{
  "n_kv_head": 5,
  "d_mlp": 1280,
  "norm_eps": 1e-05,
  "init": "normal",
  "optimizer": "adamw",
  "lr": 0.000812,
  "beta1": 0.9,
  "warmup_steps": 254,
  "schedule": "wsd",
  "decay_shape": "linear",
  "final_lr_fraction": 0.1,
  "seq_len": 2048,
  "train_tokens": 285900000
}
Each number is 128 + 24 x the weight over the matrix's rms, rounded and kept within 0 to 255. Layers, rows and columns count from 0.

# layer 8 attention query, 320x320, rms 0.0435, rows 275-319, columns 160-199
[[120  92 136 135 140 117 155 155 149  56 126 132 146 143 119 163 136 147 141 122 133 133 137  91 115 116 114 134 110 142 117 111 137 129 157 130 123 170 137 178]
 [125 119 147 116 134  93 163 159 156 122 116 117 146 165 121 115 121 139 170  96 113 176 139 111  65 123 103 170 132  79 151 123 115 109 154  98 165 113 112 106]
 [146 195 114 127  79 111 131 119 126  91 125 136 106 144 135 114  98 146 134 125 156 120 134 101 136 107 165 142 104 108 142 116 125 139  96 173  90 108 156 160]
 [143 186  90  98 113 139 110 117 147 111 113 100 185 172 114  88 139 105 101 115 128  91 115  95 104 126 124 184 122 103 140 156 119  80  74 128 114  95 137 101]
 [147  77 110 120 179 147 142 135 118  96 163  77 156 137 132 142 107 125  91 136 147 135  89 138 157 117 133 126  93 137 139 122 134 129 124  92 130 108 143 151]
 [145 183 103 136 124 137 119 118 100 118  63 165 112 132 138 122 142 135 167 148 149  64 158 117 103 138 108 114 167 157  95 158 121 100 131 148 131 124  96 109]
 [127 152  88 110 118 125 123 155 137  95 141 116 169 137 109  95 135  73 114 102 126 105 163 122  98 112 142 132 117 126 105 169 127  75  92  74 117  76  89  83]
 [154 107 136 142 145 112 112  47 138 129  73 174  65 122 144 140 123 128 144 126 177 162 110  92 145 107 139 102 127  81 198  59 132 149 186 173 112 157 127 221]
 [134  82  96 164 138 155 120 134 112 148 116 125 147 107  84 120 131 166 105 192 169 119 136  75 148 168 148 146 139 160 119 128  90  93  93  79 149 103 167 140]
 [121  83 146 159 159 147  91  78 115 134 123 150  95 126 130 130 123  96 112 139 163 100 104 124 155 138 119 136 116 140 136 100 159 127 152 149 146 154 152 136]
 [113 110 154 150 109 121 107 148 157 134 106 127 136 134 134 128 126 123 160 120  91 163 135 141 135 165 150 122 153 130 119 127 151 126 121 106 161 151 150  99]
 [154 214 157 131 108  96 134 176 151 138 114 124 173  99 147 163 119 117 151 110 116  95 163 127 118 133 119  91  98 171 101 189 154 204 127 107 132 110 135 108]
 [101 169 148 147 141 109 138 139 147  74 123 193 109 130 112 125 173 124 125  75  58 145 112 134 145 105 147 153 143 160 170 134 182  98 131 159 162 154  95  90]
 [ 77  80 143 138 160 161 106 142 101 121 136 126 130 111 112  84 126 106 111 157 152 118 107 140 154 131 167 152 148 136 122 123 146  98 122 143 127 152 149 129]
 [ 91 101 144 158 149 139 124 166 124 161 108 106 152 137 135 114 151 114 134 134 145 154  95 134 100 161 135 160 172 132  93 130 105 113 134 147 145 191 145 100]
 [154  95  94 121 133 145  97  97 117 143 181 150 103 172  75  58 147 169  99 175 107 118 136 110 146 125 116 179 133  99 153  65 104  48 121 129 116 119 115 142]
 [121  75  83 109 152 144 114 137  81 150 142  50 129 150  76  92  90 139 105 174 163 152 121  93 138 108 132 175 103 143 146  88  78 112 111 110 133 109  88 112]
 [100  99 112 131 117 147 134 159 108 117 102 125 137 115 110  82 118 155 117 159 110 117 117 150 146 132 154 159 166 171 108 157 149 104 108 142 130 138 146 128]
 [152 183 151 127 133 110 139 142 137 116 119 122 122 152 165 189 113  95 165  80 127 123 119 121  82 106  93 125 101 139 116 126 121 155 164 131 149 151 116 132]
 [172 171 118 103 139 104 149 114 157 112 141 103 143 156 150 129 118 126 136 106 105 147 151 137  96  87 115 114 101 124 118 146 108 186 116  80 122 102 130 131]
 [105 131 158 112 132 126 117 111 106  79 177 149  64  86 157 155 143 105 148 134 161 123  81 145 143 115 134 110 132 112 162  97 126 177 147 156  96 158 133 103]
 [112  97 110 127 133 193 123 113  90 113 133 134 103 104  94 109 131 117  86 162 129 109 123 140 143 149 167 139 154 115 149 122 161  89 125 164 117 125 121 156]
 [ 93 150 112 115  89 112 130 154  92 150 135 115 159 106 130  77 142 149 119 150 119 144 114 150 122 139 130 144 179 143 133 180 104 164  78 121 146 165 132 106]
 [127 156  80 148 112 116  95  85 134 123  76  98 125 156 107 108 107 124 110 141 130 125 117 121 134 128 151 168 144 118 142 136 133 114 142 159 169 118 164 179]
 [111  79 128 131 136 136 100 112 122 135 102 136 110  89 103 132 124 152 134 129 133 116 130 131 148 107 125 157 144 100 146 120 150  70 138 154 111  95 133 128]
 [131 167 153 126  95  76 135 164 118 118 115 131 128  79 177 112 165 142 147 154 117 138 145 127  97 141  92 133  88 143 152 136  70 185 106 119 165 218 141 127]
 [166 162 130 114 131 109 140 131 136 135 124 145 147 154 122 145 119 130 125  94 120 134 171 120  86  87 107 114  89 139 108 116 115 114 135 100 128 102 122 134]
 [127  92 103 121 106 143  75  88 151 117  83 163 119 145  75  92 104 175 129 146 131 147 114  90 155 115 127 167 104  93 157  85  94  68 160 144 110 138 147 144]
 [163 161 134 100 135 127 131 138 133 139 169 139 152 128 163 151 122 124 140 114 120 119 148 141 110 110 134 101  98 161 114 147 108 161 134  64 123 112 142  92]
 [166 132 108  96 106  80 141 126 162 126 110 105 121 136 125 141 118 152 129 111 114 145 148 114 111  97 109 110  73 112 131 113 121 127 127  75 128 113 125 134]
 [117 109 108 146 115 154 125  95  91 131 127 112 136 135  97 121 118 119  89 154 134 141  96 126 146 151 161 171 157 106 133  92 130 102 121 176 121 122 140 180]
 [161 142 101 103 135 105 129 134 119 114 116 125 145 133 117 178 135 167 126 129 131 100 142 123 137 103 114 118 130 113 106 118 110 147 132  62  64  49 132 149]
 [ 95 107 165 153 166 170 143 137 106 120 158 147 122  93 140 130 117 125 119 127 124 116  89 138 138 175 146 116 142 116 115 103 147 114 149 175 124 150 122  98]
 [ 73 118 123 154 131 163 138 121 107 122 169 138 133 106 131 129 146 114 115 146 125 133  99 135 143 166 139 120 182 123 152 110 138 115 129 145  98 138 149 111]
 [ 81 143 112 143 138 156 125 104 113 116 121 124 134 116 119 126 121 119 120 147 145  95 110 132 149 142 164 159 174 108 132 149 147 109 112 161 115 139 141 118]
 [178 148 133 103 107 109 132 109 141 137 134 151 141 127 127 135 121 145 137 109 118 137 182 118 113  89  99 123 104 141 120 114 111 136 132 105 116  98  96 132]
 [103  84 159 138 149 139 151 138  97 129 169 119  98  96 139 149 154 104 112 124 125 116 100 136 152 148 149 104 151  98 151  98 137 155 121 171 103 117 129 122]
 [172 147 108 107 119  84 123 138 147 124 110 127 140 122 130 127 139 134 132  99 131 118 173 102 112  98 114 111 105 130 126 116 105 131 117  99 158 115  97 144]
 [ 93 104 138 136 109 147 132 140 145 149 131 162 152 156 101 117 173 118 118 144 141 123 106 146 150 178 155 154 159 109 118 138 130 120 145 145 130 141 137 157]
 [170 162 116  99 109  87 142 126 120 102 103  93 130 142 139 110 141 151 150 133 110 108 138 106 111 102 114 133 114 145 121 176 133 113 100  86 144  94 133 128]
 [184 143 114 117 138 102 140 128 152 113 107 135 140 131 115 141 118 134 140 115 152 137 141 131 114 108 104 130 106 112 108 118 102 131 109  98 114 100 126 136]
 [165 133 119 114 112  81 125 126 157 134 120 121 117 134 128 128 130 158 146 118 105 129 173 107 114  82 105 127 114 140 138 111  96 106 114  94 108 103 128 143]
 [145 121 143 123 122 127 188 150 138  94 199 103  97 126 111 153 151 119 151 128 145 154 111 137 125 101 123 116 111 129 168 110 140 179  87 123 116 117  93  94]
 [ 79 135 137 106 104 130  73 120 130 135 116 167 151 190 100  98 140 130  98 120 127 144 118 133 146 133 133 171 165 130 104  80 114  97 166 181 138 201 183 181]
 [102 158 149 112 147 144 150 140 120 157 136 154 156 127 151  89 162 104 133 123 105 101 135 128 110 154 143 124 148 155 125 165 159  98 105 138  96  92  84  99]]
# layer 8 attention key, 320x320, rms 0.0444, rows 275-319, columns 160-199
[[145 153 141 140 145 177 103 147 117 145  74 136  87 157 139 134 124 143 120 119  81 122 163 102 138 148 127 137 118 121 117 121 148 134 138 181 120 126 170 172]
 [124 130 148 153 134 165  59  85 125 170  92 168 109 133 142 160 138 156  97 137 136 169 113 115 138 136 141 104  95 186 138  95 151 167  73 172  83 141 197 183]
 [116 145 105 140 178 129 135 148 139 107 140  90 143 102 143  73 106 136 155 122 146 124 109 102 104 105 119 161 191 130 151 136  97 117 192 158 129 132 178 148]
 [105 107 104 133 155 119 148  97 143 107 138 109 135 115 166  91 114 157 175 121 118 152  92 127 112 132 125 110 185 144 141 136 151 127 168 118 153 144  98 157]
 [132 167 148  80 138 105 126 173 146 113 145  94 153 200 107  84 142 138 105 137 153  96 169 138 118 137 145 148 136 156  79 147 188 131 153 105 118 116  96 108]
 [131  97  85 160 144 134 120 137 113 132 141 139 111  87 124 142 126 168 127 155 121 149  85 121 118 116  86 104 103  90 157  86  49 152  95 152 137 156 168 140]
 [125 133  86 121 132 134 116 104 108 158 133 138 118 145 146 115  94 151 123 147 119 140 125 115 141 145 140 106 160 132 106 107 171 118 167 143 142 143 127 146]
 [109 122 181 130 114 140 131 160 132  66 152 135 157 113 118 124 117 112 160 110 118 122 125 157 161 112  94 122 135 162 124 164 115 101 140 121 113 145 111  81]
 [133  85  96 139  93 123 155 196  92 142 118 128 119 172  92 126 132 132 132 155 170 118 105 132  76 158 151 174 104  66 126  85 111 106 136 125  70 135 128 100]
 [108 128 126 144 103 115 113 200 121 119 152 131 119 160 103 125 195 156 123 148 150 113 137 133  91  92  81 142  61  94 128 128 113 143 122  81 119 107 136 134]
 [122 109 132 132 133 157 106  89 135 180  98 172 122 143 151 152 116 127 143 144 164 152 109  68 123 139 140 116 156 134 150  94 116 132 102 153  96  99 180 146]
 [130 154 137 117 138 151  93  86 156 110 122 156 138  66 143 145 110  98 129 121  58 111 146 120 181 108 112 108 159 134 120 146 123 158 121 152 149 158 129 160]
 [125 187 182 145 150 108 135 129 164  79 105 144 169  96 132 149 105 109 134  98 105 118 179 117 150  79 168 114 128 156 114 152 192 110 122 136 176 131 109 108]
 [117 136 109 140 129 124 138 188 119 143 135 153 149 168  73 140 135 143 101 121 145 119 116 128  79 114 169 139  60  94 129 128 153 101 111  84 105 113  97  88]
 [142 114 124  90 128 119 138 146 135 139 109 117  98 133 151 116 132 130 134 118 159 138  99 131 109 153 132 111 124 114 164 102 116 172 146 123 119 115 160 154]
 [137 138  54 143 163 108 176 116 132 153 111 110 133 141 116 118 124  77 106 138 142  94 119 130  65 109 147 149 123 109 122 135 129  73  91  75 149 102 112  64]
 [140 102  81 131 135 138 134 131  98 185 126 118 112 171 122 136 131 158 104 146 186 142  87 166 101 172  97 153 117  78 152  77 129 133 142 125 110 107 149 160]
 [135 118 103 127 138 125 159 128 125 167 145 126 106 146 102 122 134 149 109 132 152 125  94 145  74 134 128 119 107 109 147 128 155 143 130 100 130  99 107 126]
 [151 156 148 119 107 147 107  92 139 124 106 102  95  89 176 132 148 161 147 109 110 130 150 116 188 155 109 121 124 159 143 150  95 172 105 151 140  93 151 132]
 [112 161 125 142 153  95 106 126 132 113 105 113 125 123 144  77 119 125 135 143  93 143 143 127 128 122 117 105 131 167 127 170 145 135 131 118 143 184 130 139]
 [ 80 149 157 129  82 141 126 178 138  84 178 150 165 108 114 141 138 134 143 157 143 101 129 122 143  79  92 111 108 114 156 107  57 155 122 119 120 163 146 104]
 [173  74  93 135 127 132 166 116 122 180 123 134 114 185  80 137 139 122 109 103 196 126  94 112  72 140 167 167  87 105 117  68 129  78 125 119 126  91 110 109]
 [110 136 111 103 139 134 131 123 130 149 132 127 113  97 130 123 128 148 113 114 135 135 110 154 108 146 130 100 121 134 135 143 146 147 129 125 124  86 114 109]
 [133 143  60 137 143  73 142 147 164 168 125  61 147 140 121 100 123 156 146 131 114 160 106 124 122  91 112 122 127 100 134 161 222 116  77 107 130 157 115 113]
 [142 102  85 138  99 129  85 114 109 198 102 133 103 167 117 143 161 165 100 120 167 136 135 115  97 109 130 143  76 117 147 124 155 134 128 118 113  75 181 159]
 [119 150 131 119 138 150 137 104 146  48 133 163 128  78 169 126 140 132 170 135  76 134 105 150 145 163 121  78 159  99 152 160 109 163 120 161 104 129 153 155]
 [121 162 129 128 138 135 137 111 131 132 159 133 143 137 136 128 118  99 126 132 106 142 157  82 157 116 112 149 141 144 102 142 114 143 145 139 162 178 122 133]
 [136  97  93 128 105 128 124  93 104 213 107 122 102 177 122 156 136 163 108 124 177 130 117 130  84 167 165 166 103 112 145 100 136 120 149 140 141  99 166 161]
 [123 171 173 109 111 146 108 106 141 107 145 185 153 113 139 166 131  93 128 112 122 148 178 112 132  92 130 116 127 127 110 114 103 115 139 143 177 171 130 131]
 [138 130 129 138 121 142 122 135 103 141 135 124 145 162 107 110 121  89 112 137 131 133 135 117 130 117 114 173 123 135 110 125 128 106 124 169 155 125 125 134]
 [152 121  75 104 148  96 119 129 107 178 106  91 116 147 102 104 125 177  90 155 181 117  97 105  87 144  98 165  82 111 128 105 148 116 121 109 133  82 142 139]
 [136 120 109 144  97 141  85 169 102 115 143 141 154 123 110 122 153 138  99 124 121 112 115 132 105 123 115 104  64 110 106 152 120 142 102 102 159 144 129 123]
 [160 115 140 140 100 158 160 138 148 101 120 130  94 112 140 171 145 143 147 117 123 128 123 113 135 162 145 126 112  88 138  93  90 128 140 137 157 117 109 114]
 [132 135  88 134 103 159 147 133 115 104 144 113 108 107 131 152 144 144 125 145 192  92  87 177 119 180 136 136 154 132 131  96 130 152 127 103 140  73 127 150]
 [148 120 129 120 124 119 146 128 139 123 112 114 112 107 153 147 148 162 147 106 110 144 135 122  87 150 121  95 121 101 147 130 144 143 112 131 125 134 109 118]
 [106 156 120 144 116 128 108 122 112 140 138 131 162 166  87 115 103  89 112 154 166 129 139 133 153 117 147 181 140 154 105 134 116  96 136 108 141 155 153 136]
 [122  72 144 146 125 183 128 135  98 106 149 148 123 123  94 145 160 125 126 134 159  77 117 168 144 168 124 146 121 125 129  84  99 110 131 126  94 108 139 137]
 [117 124  89 140 118 115 104 156 103 139 124 111 183 168  96  93 119 108 104 143 152 122 135 118 144 140 125 206 143 153 117 122 134 116 128 150 127 135 131 147]
 [107 170  78  64 105 136 138 118 145 151 140 147 100 129 131 150 109  96 114 119 167 120 118 153 100 116 103  97 141 115 104 142 133 112 172 109 169  99 110 118]
 [105 143 102 143 129 111 109 120 133 105 122 105 137 122 140  86 137 143 127 117 101 131 144 155 123 118 138 143 134 156 104 180 154 128 126 116 111 149 127 142]
 [115 151 147 150 138 118 124 133 111 125 142  96 154 148 113  84 122 110 129 117 114 148 128 106 132 125 142 153 157 137 132 135 121 104 139 124 119 152 167 126]
 [120 159  99 153 135 135  84 134 103 119 151 117 153 149  90 100 132 101 116 141 156 123 135 133 141 133 117 188 148 132  97 136 148 106 110 118 141 146 111 130]
 [130 101 190 163 144 177 148 138 102  88 156  97 130 123 136  74 131 152 122 149 136 106  97 168 147 169 133 107 106 177 116 102  96 163 127 126  63 167 131 107]
 [116 161  92  78 111  89 110  97 142 175 134 163 119 130 104 119 156 113  97 133 201 169 157 105 127 105 105 121 122  74 142 112 111 126 152 122 176 124 168 152]
 [124 161 116  96 125 116 130 147 118 114 131 121 139 142 149 138 105 147 137 111 108 138 148 168 138 141 166 106 177 144 109 168 157 101 125  88 164 122  85 121]]
# layer 8 attention value, 320x320, rms 0.0314, rows 256-292, columns 160-199
[[140 150 182 126 173 152  80 142 136 127 133 147 110 166 138 129 122 138 133 131 125  61 128 126 158 165 143 115 133 117 137 109 149  96 100 132 114 125 126 113]
 [122 104 130 107  98 123 174 130  96 180 177 127 110 141 162 129 151 138 154 170  97 132 178 143 147 140 160 131 155 112 129 142 136 146 142 159 135 126  73 120]
 [109  84 102 128 124 111  94 113 105 102 125 128 124 131 102 146 110 123 129 133 150 108 117 104 103 147 116 127 120 124 125 131  90 139 154 157 134 153 137 143]
 [ 93 131 126 117  69 136 168 121 134 192 114 143 134 101 145 112 120 140 111 125 103 193 114 129 119 136 108 125 153 149 135 137 126 136 137 150 108 173 153 150]
 [114 174  97 123  83 119 144 122 184 174  62 108 124 112 130 126 117 115 139 116 117 193 111 158  64 106  95 133 154 114  90 166 146 124 136 182 161 104 146 156]
 [114 136 148  90  54 142 141 155 141 125 112 148  99  86 125 126 155 142 138 120 127 174  93 144 133 114  77 117 163 132 121 137 141 146  90 105 129 135 151 174]
 [123 145 140 135 133 110 142 123 143  99 113 129 169 173 130  96 124 122 117 136 133  95 137 105 155 105 182 136  97 156 149 136 137 121 137 161  94 159 112 120]
 [136 152 101 113 153 120 153 128 185 123 107 143 131  70 126 144 108 151 113  88 131 109 102 129 112 129 148 132 100 145 120 125 140 141 115 114 140 139 139 150]
 [106 158 122 123 113 123  72 155 135 105 116 136 127 131  93 109  82 128 118 150 127 134 117 113 121 127 112 152 118 121 112 150  94 138 105 140 103 144 153 112]
 [113 178 114 152 121 125 144 132 131  93 181 130 136 137 115 103 136 102 149 110 117 165  70 149 102  95 128 145 101 152 122 114  82  90 125 102 131 141 155 142]
 [148 145 143 120  74 101 137 109 139 137 112 132 131  89 123  65 162 163 117 118 100 190  94 146 126  90 129  91 144 128 136 143 149 133 121 141 155 111 169 134]
 [134 122 110 157 160  93 215 106 169 147 111 162  82  71 118 155 105 160 142 105 130 143 135 100  78 112 140 102 111 125 179 116 159 132 150 116 150  99  83 115]
 [110 151 120 151 154 149 123 108 146 137 137 164 145 118 139  87 177 120 111 149  93 132 151 125 139 115 134 141  98 127 133  97 133 133 109 138 135 134 147 146]
 [158  65 146 149 152 128  92 137 138 151 130 118 133 157 134 139 127 120 115 132 145 107 140 151 123 158 120 141 106 141 133 130 114  99 130 102 120 134  86  95]
 [144 130  97  97  87 129 161 112 145 103 118 117 124 104 137 129 144 162 137 101 129 150 118 109 103 148 146  82 132 108 142 132 158 135 129 139 141 101 106 153]
 [125 163 104 122 125 135 174 140 140 139 123 179  76  71 133 124 132 154 148  89 136 145 122  89  79  92 135 130 149 129 148 137 146 139 121 141 144 109 108 107]
 [113 161 113 112  60 141 151 133 124  95  87 110 111  86 133  97 126 101 151 124 128 213  99 149 106 101 131 130 146 122 144 144 142 111 134  91 144 129 144 125]
 [122  99 172 122 125 146 129 137 107 184 112 122 110 150 142 104 180 155 124 131 115  83 104 136 163 116 122 106 192 119 121 110 148 108 151 143 111 120 138  96]
 [115 127 152  98 169 117 170 155 158 142 162 166 118 158  94 113 120 146 128  95  86 109 120 113 111 116 141 100 108 149 120 124 120 101 135 147 138  83 126  96]
 [136 123 126 121 113 148  97 106 152 170 125 139 145 123 128 117 139 137 130 116 114 117 135 128 127 132 125  88 150 126 113 128 161 144  91 133 122 102 174 129]
 [128 160  98 121 120 114 105 152 118 120 121 109 103 171 134 136 121  83 157 104 130 126 126 148 123 119 147 183 133 114 105 125 107  96 152 130 133 126 140 128]
 [ 96 139 132 120 110 162  67 133  59 106 188 100 178 180  83 119 161  73 110 163  96  83 127 160 152 147 147 161 156 141  85 143 114 105 105 126  85  96 160 129]
 [102  81 139 161  99 159  91 122 152  89 126 110 114 118  89 126 186 124 131 173 141 154 128 142 181 126 123 131 131 114 156 121 125 124  74  97 122 136 187 111]
 [101 158 139  96 132 144 126 137 103 121 118 133 142 152  92  94 171 152 139 146 131 107 131 138 128 105 146 129 154 129  85 120 163 143  99 120 112  91 141 121]
 [ 62 179 148  99 161 177  85 137 134 126 130 131 156 169 111 123 167  98 104 173 123  70 113 152 150 154 139 154 142  76 112 128 135 114 137 139 106 135 179 167]
 [151 101 150 113  86 161 125 171  75 168 147 130 130 152 137  89 159  97 113 130 168 188 118 126 120 157  82 157 104 127 101 138  78 116 112 145 109 125 109 105]
 [130 152  98 147 128 136  94 147 130 132 101 128 143 162  97 122 139 116 148 141 156 120 150 142 112 130 118 161 140 139  97 128 103 148 185 128 132 108 153 151]
 [132 139  81 102 168 111 113  93 179  95  97 151 114 140 130 147 119 113 121 146 160 101 104 115 118 129 105 144 144 123 139 110 116 117 168 173 181 123 152 146]
 [166 135  81 140  89 116 162 144 141  87 106 111 147 120 127 100 104 147 125 130 156 177 115 132 118 119 139  93 103 148 168 140 110 172 135  80 144 130 119 132]
 [136 116 167 156 134 148 147 137 100 154 125 141 106 127 153 128 178 163 138 107 143 138 121 140 143 144 141 141 124 173 135 143 149 123 116  89 109  79  97 141]
 [ 80 137 150 132 133 143 102 128 128 127 129 136 125 107 113 113 129 112 129 133 114 184 130 148 152 136 108 102 138 131 101 136 127 172 184 144 134 157 132 148]
 [ 73 102 125 112 110 124 111 169  96 136 140 115 128 128  54 108 147 126 152  93 151 103 122 126 157 147 142 106 150 149 128 127 128 139  85 101  94 132  95 154]
 [143 115 137 138 196 115  80 110 144 139 145 129 140 183 110 119 147 105 111 147 149 126 120 162 152 141 116 167 115 132 136 104 105  94 125 146 108 135 152 101]
 [142 163 131 152 171 133 103  98 165 137 155 123 143 162 131 130  94  96 121 138 150  74 150 126 145 147 101 149 106 118 132 117  91 100 159 166 180 132 124 118]
 [109 189 136 101 137 138  94 140  97 146 145 116 154 111 116  97 129 128 137 172 143 150 110 128 123 115 109 146 148 113 136 139 141  79 107 116  96 128 138 131]
 [112 169 127 101 123  95 145 125 144 120 133 156 125  88 124  77 103 141 133 157 104  87 120 106 114 100 138 126 162 166 155 126 145 105 161 164 110 121 147 134]
 [127 107 152 152 119  96  99 143 117 101 183 134 107 191 107 115 138  85  99 139  97 163 131 177 172 133 135 130 114 138 155 111 106 134 113 124  97 160 170 123]]
# layer 8 attention output (transposed), 320x320, rms 0.0266, rows 256-291, columns 160-199
[[ 95 145 122 155 130  93 134 115 133 127  82 109 177  92 131  85 147  90 144 115 119 185 106 140 148 110 131 150 116 107  97 138 137 158 156 111 131 125 176 152]
 [126 117 137 146 165  99 117 138 170 108  92 137 170 126 116 106  85  90  86 108 120 127  93 105 122  78  98 164  65 137 131 126 130 114 122 113 112 155 164 116]
 [162 161 126 127 109 152 158 120 153 154 143 110  91 126 135 132 130 170 161 112 110 152 132 143 174 149 140 107 111 104 120 132 161 100 125 125  85 137 128 163]
 [153 132 154 124 136 131 113 121 109 109 132 106 118 177 121 170 116 131 130 115 124 116 176 127 119  88 126 122 141  90 135 118 124 111 122 132 116  97 128  93]
 [135  89 143 137 130 129  89 119 120 100 168 107 101 159 128 169 139 158 160 148 144 126 157 149 168 127 141 137 106  94 169  22 101 119 122 138 117 145 102 134]
 [140 125 112 136 124 160 113  93  99 116 133 106 118 164 137 155 130 116 141 114 119 122 149 150 144 146 147 116 121 136 109 118 106  97 142 167 134 128 114 116]
 [114  92 133 168 116 121 120 153 122 153 113 132 110 104 132 153 121 141 133 132 107 158 125 137 107 121  94 147 150 150 179 121 117 152 128 113 140  89 114  98]
 [125 123 149 148 123 141 107 121 115 125 168 102 134 183 115 112 153 131 138 123 139 148 156 152 127 128 122 153 149 102 127 135 118  80 117 113 122 118 125 110]
 [132 111 125 115 121 108 140 132  91 141 125 126  92 172 169 166 148 115 133 135 120 163 146 132 152 126 118 100 144 136 151 129 122 116 142 150 149 111  89 131]
 [148 100 104 140 117 155 141 106 113 129 125 110 106 119 121 151 149 169 119 140 129 116 165 132 163 184 162  89 143  94 125 127 126 138 142 139 113  89 137 179]
 [105  98 123 119 170 139 130 142 118 126 105 108 131 123 127 197  99  83 100 105 123 146 147  93 125 120 105 181 150 119 134 129 103 110 118 126 115 151 121  99]
 [144 154 123  97 102 111  79 112 121 131 169 102 156 163 126 112 100 116 138 148 129 131 170 120 116 111  95 171 130  81  79 127 119  52 107 100 106 139 167 154]
 [117 122 129 104 103 112 124 126  79 140  52 120 131 150 145 140 134 120 118 134 126 136  99 116 126 111 139 136 167  96 144 137 115 109 133 125 117 142 147 126]
 [131 176 121 102 129 129 127 113 135 116 153 134 133  79 129  84 134 118 153 138 139 122 110 151 169 157 168 106 123 139  93 145 148 167 109 141 156 143 195 131]
 [127 130 155 129 133 119 104 162 127 127 160 136 165  98 106 132 121 116 110 129 129 107 145 120 127 102 127 161 109 137 107 100 114 115 121 124 126 137 146 112]
 [134 106 134 110 124 112 118 114 127 148 153 104 159 191 121 152 101 137 117 111 109 151 173 123 116  96  79 138  96  85 109 111 129  48 124  93  68 146 117 132]
 [153  73 145 135 152 127 107 122 150 131 148  98  97 162 126 205 125 127 137 136 107 104 166 121 164 119 107 125 114 140 145  87  87 118 131 170 157 128 109 131]
 [114 136 119 139 130  70 101 141 140  97 124 116 195  79 130 127  86  65 106 117 102 166  95 134 107 118 108 175 112 136 111 109 100 167 118 109 148 131 144 131]
 [124 139 104 136 112 122  95  93 134 128  89 109 168 104 148 100 124 107 143 136 143 166 152 128 139 134 113 167 128  97  91 151 164 119 110  95  97 132 187 161]
 [ 84 117 132 114 129 119 140 147  79 139  72 136 138 141 140 134 104 104 115 127 113 155 136 120 111 104 109 134 152  94 141 144 124 132 131 145 131 144  98 103]
 [123 100 130 164 123 131 113 126 145 107 171 116  92 108 102 120 158 145 127 146 138 150 111 130 163 142 126 100 122 139 156  67 140 156 134 168 151 115 118 138]
 [ 75 110 151 171 152 131 177 163 158 127  74 168 131 102 150 118 128 101 122 102 118 151  70 156 125 124 155  91 145 138 169 165 149 177 132 169 131 139 110 113]
 [133 195 142 124 148 125 166 151  72 151  83 142 166 150 151 135 130 104 140 104  91 124  97 163 116 133 153  95 169 154 122 183 131 120 140 173 159 125  92 115]
 [ 89 129 131 154 117 129 126 132 130 147 124 160 163 111 143 138 108  65 109 111 121 168  97 142 111 118 114 144 149 128 134 131 121 114 148 162 130 153 112 111]
 [102  96 128 170 124 112 163 147 106 138 117 132 127 138 136 121 163 106 127  86 144 155 101 142 123 114 134 107 136 144 140 152 131 177 138 162 135  85 114 128]
 [104 156 117 136 162 131 127 135 142  65 111 134 123 109 131 147 139 110  88 158 113  74 119 114 149 126 184 105 168 155 142 124 126 161 145 149 143 146 155 142]
 [142 137 142 139 139 157 160 126 130 124 134 149 125 120 147 112 122  91 104 147 113 118  89 138 120 128 126 127 139 130 115 153 163 120 105 141 142 152 100 106]
 [156 144 153 191  97 144 128 132  95 151 158  84 133 126  87  96 155 139 170  97  91 168 177 176 154 147 134 114 132 132 124 130 138 124  98  73  89 103 134 142]
 [144 104 145 140 132 172 130 136 108 139 149 114 113 145 124 167 131 144 134 150 114 107 147 128 137 121 128 151 146 146 120 135 110  98 120 143 109 131 129 120]
 [ 92 170  98  82 153 156 122 117 125 137 118 155 152 127 127 101 114  99 118 120 130 108 125 122 101 133 119  92 141 116 105 149 128  99 131 132 127 186 101 119]
 [155 161 118 150 136 128 120  95 104 134  95 102 103 185 137 141 159 127 130 135 103 122 121 104 101 112 134 116 124 130 135 133 160  84 122 127 140 107 128 104]
 [100 127 123 128 137 170 118 123 126 134 124 154 133 146 140 131 120 110  95 156 129 139  43 152 129 145 148 142 140 111 123 132 137 121 136 143 125 135 150 123]
 [103 150 135 167 108 132 136 149 117 115  85 116 143  69 136 106 138  87 143 147 111 128  99 141 143 137 161 118 157 151  98 170 156 190 132 135 177 136 159 150]
 [112 137 139 162  88 123 136 134 117 145 115 102 108 101 121 102 159 152 154 152 127 150 120 152 148 121 170 112 138 114 130 135 156 148 113  86  96 102 159 151]
 [102  82 111 126 132 124 152 139 116 130  88 133 107 177 143 144 139 102 115 121 102 119 129 122 155 134 155 102 113 144 131 131 142 162 154 178 136 140 101 158]
 [105  83 138 162 140 111 113 157 137 140 128 143 159 131 114 145 107  89 105 115 107 185 119 122 112  93 115 166 124  98 120 121 135  96 122  99 124 134 112 138]]